From a checkpoint of a small transformer trained on Wikipedia.
Architecture: no biases in attention or MLP, normalized queries and keys, local attention windows, gated attention, skips across layers.
Each number is 50 + 15 x the weight over the matrix's rms, rounded and kept within 0 to 99. Layers, rows and columns count from 0.

# up: layer 6 MLP up, 384x96, rms 0.139, rows 270-286, columns 0-95
# down: layer 6 MLP down (transposed), 384x96, rms 0.132, rows 270-285, columns 0-95
up270:53 63 32 70 51 41 46 49 55 44 53 45 73 33 45 44 74 38 43 22 47 44 24 63 42 28 49 56 55 55 53 32 37 41 53 74 62 50 86 44 75 46 70 51 58 42 68 42 56 24 56 14 55 61 44 44 36 55 42 55 64 54 30 62 53 89 68 43 59 48 44 69 31 52 58 43 54 48 71 29 23 40 48 45 60 65 55 29 50 63 72 56 58 28 40 76
down270:45 40 50 45 46 37 44 47 55 76 44 37 41 54 48 47 43 37 75 55 56 54 58 25 44 52 51 34 54 82 17 65 40 43 72 63 49 60 23 47 53 35 37 46 33 36 45 66 69 55 57 46 43 41 66 72 51 23 01 41 29 42 64 63 43 58 65 72 41 32 35 46 46 42 40 51 50 72 71 27 46 62 59 54 37 55 58 39 56 61 38 61 56 22 73 51
up271:48 28 75 61 59 44 41 37 40 53 27 60 38 32 56 51 41 26 30 37 56 43 50 63 66 70 68 44 70 42 56 47 53 72 50 54 68 44 79 70 54 69 64 83 82 51 71 38 25 64 54 53 61 47 27 37 15 47 40 94 70 39 45 57 56 58 67 61 28 51 67 73 51 82 54 42 29 50 74 78 55 73 52 56 73 81 53 33 54 51 37 28 82 68 70 49
down271:69 46 37 89 38 33 78 51 56 46 41 68 58 51 58 73 37 44 96 28 44 24 50 53 51 45 29 51 28 27 31 54 46 59 64 36 39 56 34 62 46 69 44 51 48 50 50 34 61 62 49 51 50 29 38 73 58 47 62 55 48 37 54 29 51 65 63 49 53 45 12 52 31 41 60 50 50 54 18 65 00 29 28 47 33 27 11 62 41 44 66 55 73 41 53 43
up272:41 42 50 63 29 61 45 65 28 56 13 59 28 64 60 75 29 62 63 35 38 55 61 64 49 44 83 31 57 32 47 43 44 62 67 38 61 45 56 37 41 67 59 65 38 35 52 45 29 41 30 51 59 62 70 48 47 48 51 57 61 54 55 29 60 79 48 34 60 52 41 36 40 30 58 41 55 38 63 56 50 39 50 49 62 47 43 58 58 59 64 40 27 53 42 64
down272:51 33 53 46 46 43 56 19 80 32 56 60 62 40 33 45 40 58 40 57 57 39 46 52 54 49 38 27 50 47 51 53 24 55 25 56 51 68 42 72 52 25 82 32 60 64 78 21 64 41 73 51 70 49 61 41 47 49 50 50 39 74 42 55 57 43 52 66 66 63 44 52 57 44 34 47 70 56 51 53 52 82 68 65 66 75 59 48 47 62 41 63 59 62 78 42
up273:44 36 23 56 44 44 17 79 58 43 33 48 56 49 21 56 24 62 34 30 47 64 30 26 57 42 57 33 40 60 45 73 45 55 69 40 48 32 51 59 29 73 59 48 58 51 48 58 66 50 48 53 58 63 42 40 57 64 82 46 83 32 58 22 58 69 65 87 41 26 61 57 62 32 52 45 70 73 61 30 26 76 44 49 53 56 76 65 69 50 72 55 42 73 53 47
down273:56 38 54 60 49 41 41 82 66 56 68 18 82 52 48 40 49 43 33 41 78 69 47 44 74 42 47 30 43 67 49 58 44 39 50 73 57 49 33 54 26 49 12 36 52 24 36 30 51 39 31 52 56 32 69 55 51 61 56 41 43 58 39 52 65 35 53 50 38 35 49 64 53 35 04 43 15 46 22 28 44 56 49 48 44 61 47 42 49 61 77 58 46 54 60 28
up274:47 45 46 51 45 51 48 56 48 52 49 43 56 46 49 56 49 56 48 49 50 41 48 46 57 55 56 40 50 50 56 50 51 52 62 49 46 44 54 54 47 52 59 58 51 45 53 43 48 40 53 46 54 54 45 43 46 42 51 48 53 56 47 50 46 59 52 53 48 53 47 50 46 54 53 37 47 40 57 55 50 49 47 45 52 58 53 50 51 50 56 50 44 43 55 55
down274:50 44 44 57 53 51 51 45 57 52 49 50 55 54 54 45 43 49 52 49 39 52 54 50 47 45 44 55 45 43 45 53 52 51 52 56 51 50 46 46 50 61 49 47 57 57 52 50 49 43 57 50 40 56 46 59 49 53 50 43 53 53 51 54 49 49 45 47 54 55 48 49 49 54 56 48 48 47 40 42 50 40 54 57 48 49 51 51 48 48 57 52 47 55 55 43
up275:30 42 39 34 53 37 48 77 67 60 66 66 62 25 33 70 31 48 29 51 46 41 53 63 63 70 47 36 63 63 64 45 34 72 62 65 78 54 54 68 36 68 48 65 55 29 48 28 36 39 48 54 69 59 44 35 20 54 34 36 64 51 51 40 43 57 57 78 43 42 51 52 27 47 57 49 40 35 63 37 27 39 38 49 54 59 64 23 53 68 53 45 62 35 41 37
down275:61 76 43 38 38 57 77 12 56 55 53 53 59 54 35 40 67 52 62 47 26 46 25 34 72 40 40 53 28 38 80 78 55 51 48 44 49 58 51 39 44 43 25 52 26 63 48 38 59 62 45 50 32 50 38 55 44 35 44 44 47 41 59 48 54 51 54 45 53 51 45 69 37 59 64 59 75 67 50 79 41 61 43 26 74 37 43 48 36 27 68 48 48 38 27 71
up276:38 61 41 55 68 35 32 41 43 54 52 58 58 17 06 41 48 79 38 05 44 21 58 60 73 60 66 53 00 53 63 39 42 35 55 63 23 36 43 53 58 51 48 30 55 63 31 58 57 41 59 56 38 80 53 30 70 30 51 64 61 51 56 38 41 66 33 44 53 62 25 59 60 56 45 33 55 59 56 59 66 56 43 59 63 45 47 42 55 51 56 52 50 51 39 53
down276:60 49 35 54 49 46 53 52 44 99 43 62 34 41 73 26 41 42 36 52 54 53 81 72 74 55 34 60 46 45 56 52 41 57 57 42 56 19 49 72 56 31 54 63 28 80 54 37 32 55 59 41 69 55 42 38 69 52 61 32 35 39 41 49 51 73 47 62 51 70 38 76 31 70 46 18 45 58 48 65 68 83 39 48 51 59 62 28 63 35 66 41 42 43 73 50
up277:57 62 53 60 42 47 27 55 31 60 49 38 45 47 46 55 44 56 47 29 47 56 57 52 45 65 40 48 63 74 40 54 52 51 59 50 62 49 61 33 63 43 52 47 40 40 60 59 53 53 51 49 55 65 37 33 49 42 37 69 61 51 51 45 55 61 51 39 29 57 66 65 55 37 44 41 73 41 87 45 23 63 50 34 54 53 68 70 86 58 39 62 41 30 43 67
down277:48 60 79 58 51 40 44 59 61 78 47 40 57 57 42 56 36 45 90 43 56 72 56 41 43 52 39 35 67 62 46 38 52 63 44 51 58 62 39 20 60 29 42 36 54 46 49 75 61 57 50 53 41 45 55 46 49 56 26 32 38 33 42 61 62 64 53 66 35 28 31 59 59 33 49 33 63 46 64 50 55 42 67 51 29 50 46 53 60 63 35 53 50 31 58 35
up278:60 36 58 49 36 52 39 38 43 42 29 53 48 33 41 41 41 63 63 43 48 59 49 37 44 51 64 53 64 25 58 41 22 42 46 36 54 41 79 62 40 61 52 59 62 68 43 65 37 35 67 19 46 21 47 44 54 53 41 41 82 30 31 64 20 66 70 38 54 56 51 65 45 19 62 44 57 29 81 71 33 53 35 47 42 66 67 64 53 28 47 50 63 11 77 61
down278:59 43 66 31 76 48 52 43 54 28 49 69 59 40 36 47 61 36 64 65 17 42 49 58 43 85 66 89 43 43 43 34 66 43 70 56 48 22 52 44 38 50 34 53 51 26 63 47 19 61 50 48 51 59 72 47 60 50 41 52 24 58 50 44 40 37 30 28 81 61 74 41 70 48 48 79 49 45 56 50 49 40 47 58 54 44 51 36 49 65 15 22 46 42 54 57
up279:44 59 40 24 47 35 41 58 25 50 61 50 40 41 48 64 78 52 40 62 31 40 59 62 43 49 56 49 66 59 41 35 59 26 56 37 67 32 63 59 31 69 85 53 69 34 65 26 29 26 39 56 73 52 30 83 61 43 50 29 51 51 74 58 56 50 57 27 55 47 49 56 44 64 41 46 48 58 48 55 32 19 38 57 67 94 65 49 80 61 41 48 38 45 61 71
down279:16 42 51 56 55 46 68 56 64 67 41 35 46 59 28 39 35 34 25 19 78 43 61 43 61 45 54 48 71 29 61 50 56 56 45 21 58 60 19 64 50 36 40 32 43 55 62 29 44 39 46 56 44 50 45 32 38 63 49 62 46 46 55 42 67 50 64 35 53 50 33 48 45 61 49 79 58 46 50 51 58 74 47 29 52 35 59 62 48 28 31 55 46 48 94 46
up280:31 03 32 46 51 24 48 50 37 56 27 49 76 57 52 54 24 66 33 16 47 47 65 53 36 56 56 62 64 34 86 41 41 59 59 73 67 61 51 42 35 62 40 50 67 50 45 43 51 17 32 38 58 73 42 34 38 46 44 57 68 38 26 51 53 53 52 41 71 47 28 76 54 59 54 41 44 57 51 51 16 49 47 36 48 40 42 51 44 33 76 59 42 68 31 64
down280:56 44 40 65 46 43 57 75 61 64 66 40 77 43 49 47 25 05 75 58 93 70 42 61 39 51 44 55 45 49 53 35 55 49 56 59 40 47 71 54 38 65 42 64 48 37 61 46 40 43 49 09 44 66 23 23 70 33 69 37 58 29 49 45 30 47 46 12 50 03 59 56 32 51 26 26 18 73 66 58 27 36 45 27 42 46 54 64 40 60 58 61 46 52 82 54
up281:29 43 44 61 33 57 48 56 37 53 23 27 31 54 34 40 66 45 55 27 61 46 31 95 62 57 41 33 52 46 26 45 51 36 53 59 50 63 33 19 36 49 33 99 74 56 64 45 65 37 53 31 33 69 51 15 38 78 61 30 79 42 55 61 59 44 79 46 46 46 61 61 63 56 71 49 65 30 43 66 54 47 44 56 61 40 68 45 35 40 73 32 21 41 60 48
down281:32 47 60 54 44 52 30 42 40 16 55 44 27 65 31 41 61 78 38 42 65 71 39 61 65 59 42 43 45 77 44 64 42 33 47 43 49 60 35 28 56 25 49 38 25 19 51 60 34 59 21 50 64 47 49 70 59 67 57 64 27 34 76 59 47 18 54 25 27 45 46 36 56 71 59 63 30 39 61 53 95 61 33 58 27 52 55 29 51 62 67 42 30 47 53 56
up282:21 64 57 66 31 53 22 33 33 46 55 56 72 47 28 55 52 64 40 65 22 53 12 52 60 52 36 22 71 44 47 99 49 42 52 40 25 26 35 38 61 46 47 41 36 36 44 65 51 33 59 16 64 62 39 56 64 40 50 37 52 19 13 35 49 60 51 49 75 51 47 26 15 58 49 50 51 65 67 53 45 86 61 31 59 55 58 37 75 55 52 37 74 41 66 75
down282:40 85 56 75 57 53 61 62 59 65 61 52 52 48 64 40 68 51 52 46 40 52 47 40 74 52 37 49 55 74 31 18 46 83 33 60 79 82 66 31 23 63 76 53 80 62 60 44 51 73 37 51 45 77 46 59 29 65 59 40 37 75 36 50 40 46 62 60 66 46 46 34 63 31 33 55 60 58 82 64 59 73 74 43 68 60 45 60 55 34 27 61 72 41 43 45
up283:59 28 15 86 70 32 33 42 43 55 30 39 60 58 47 51 41 17 55 39 52 30 58 16 89 65 70 37 47 68 55 71 69 25 84 43 58 50 78 57 47 62 39 54 52 59 59 53 47 63 76 46 65 76 44 41 41 56 59 49 53 36 43 40 13 48 58 41 53 37 51 68 66 67 42 49 31 48 52 44 40 25 24 49 44 57 36 45 28 78 35 28 77 55 64 87
down283:74 44 43 66 48 28 22 44 61 61 53 50 51 72 25 33 49 41 16 19 46 56 34 27 57 61 43 46 41 59 57 37 79 50 85 62 64 44 37 74 60 59 38 31 58 23 47 39 57 54 43 36 41 40 60 46 50 47 43 70 58 32 47 54 32 57 63 33 45 46 40 46 61 57 47 75 44 46 55 28 48 36 67 59 69 71 37 14 19 74 56 37 54 64 59 92
up284:31 31 29 57 59 63 35 33 53 44 22 37 40 36 51 45 26 39 72 25 46 10 35 50 85 33 76 43 21 67 58 52 26 59 58 40 22 54 66 59 38 63 41 58 48 34 36 44 56 72 64 54 83 49 14 44 59 46 50 52 53 32 00 23 77 76 67 66 61 33 52 78 20 53 61 46 60 30 31 36 24 38 41 41 42 48 57 70 40 59 63 20 38 40 45 56
down284:47 50 17 27 59 47 24 43 60 49 44 51 35 93 58 46 69 55 69 66 65 09 50 60 47 31 69 51 62 58 66 48 30 75 40 40 52 86 62 23 51 66 49 55 27 41 59 53 30 59 40 48 66 26 67 58 82 36 36 59 76 72 18 56 49 42 31 54 56 71 38 77 51 47 46 28 57 44 38 69 61 71 34 37 79 73 32 93 36 83 60 53 70 75 18 61
up285:30 39 60 62 37 34 14 30 26 64 55 48 54 52 63 60 33 51 50 69 32 46 35 70 47 44 56 44 70 34 60 62 35 54 40 45 44 50 78 43 35 69 59 60 55 51 73 52 25 37 56 58 51 76 27 50 43 50 56 52 63 51 45 67 45 55 74 60 18 59 59 32 56 47 40 44 68 35 47 41 40 34 40 57 67 49 75 51 55 10 54 45 78 47 51 79
down285:72 41 17 33 34 29 43 64 63 61 67 32 39 79 84 28 53 46 69 57 59 59 64 48 46 71 45 73 26 55 45 55 69 50 48 69 54 59 53 57 31 61 38 44 35 35 25 75 29 34 58 38 29 45 27 43 51 33 42 45 38 51 54 38 74 53 51 52 47 50 54 44 47 38 34 53 72 30 48 49 62 52 51 34 16 45 37 58 60 45 35 45 57 44 56 26
up286:50 39 57 41 58 63 49 58 54 55 26 35 48 39 51 75 32 46 38 38 67 54 65 49 51 69 68 11 40 58 28 45 41 80 45 36 61 56 54 57 35 61 51 37 64 49 59 55 39 39 42 36 54 43 49 39 48 32 56 50 85 58 63 35 46 43 73 72 27 46 57 66 63 48 51 55 61 35 79 54 57 43 25 34 34 46 48 42 64 57 55 39 50 60 56 60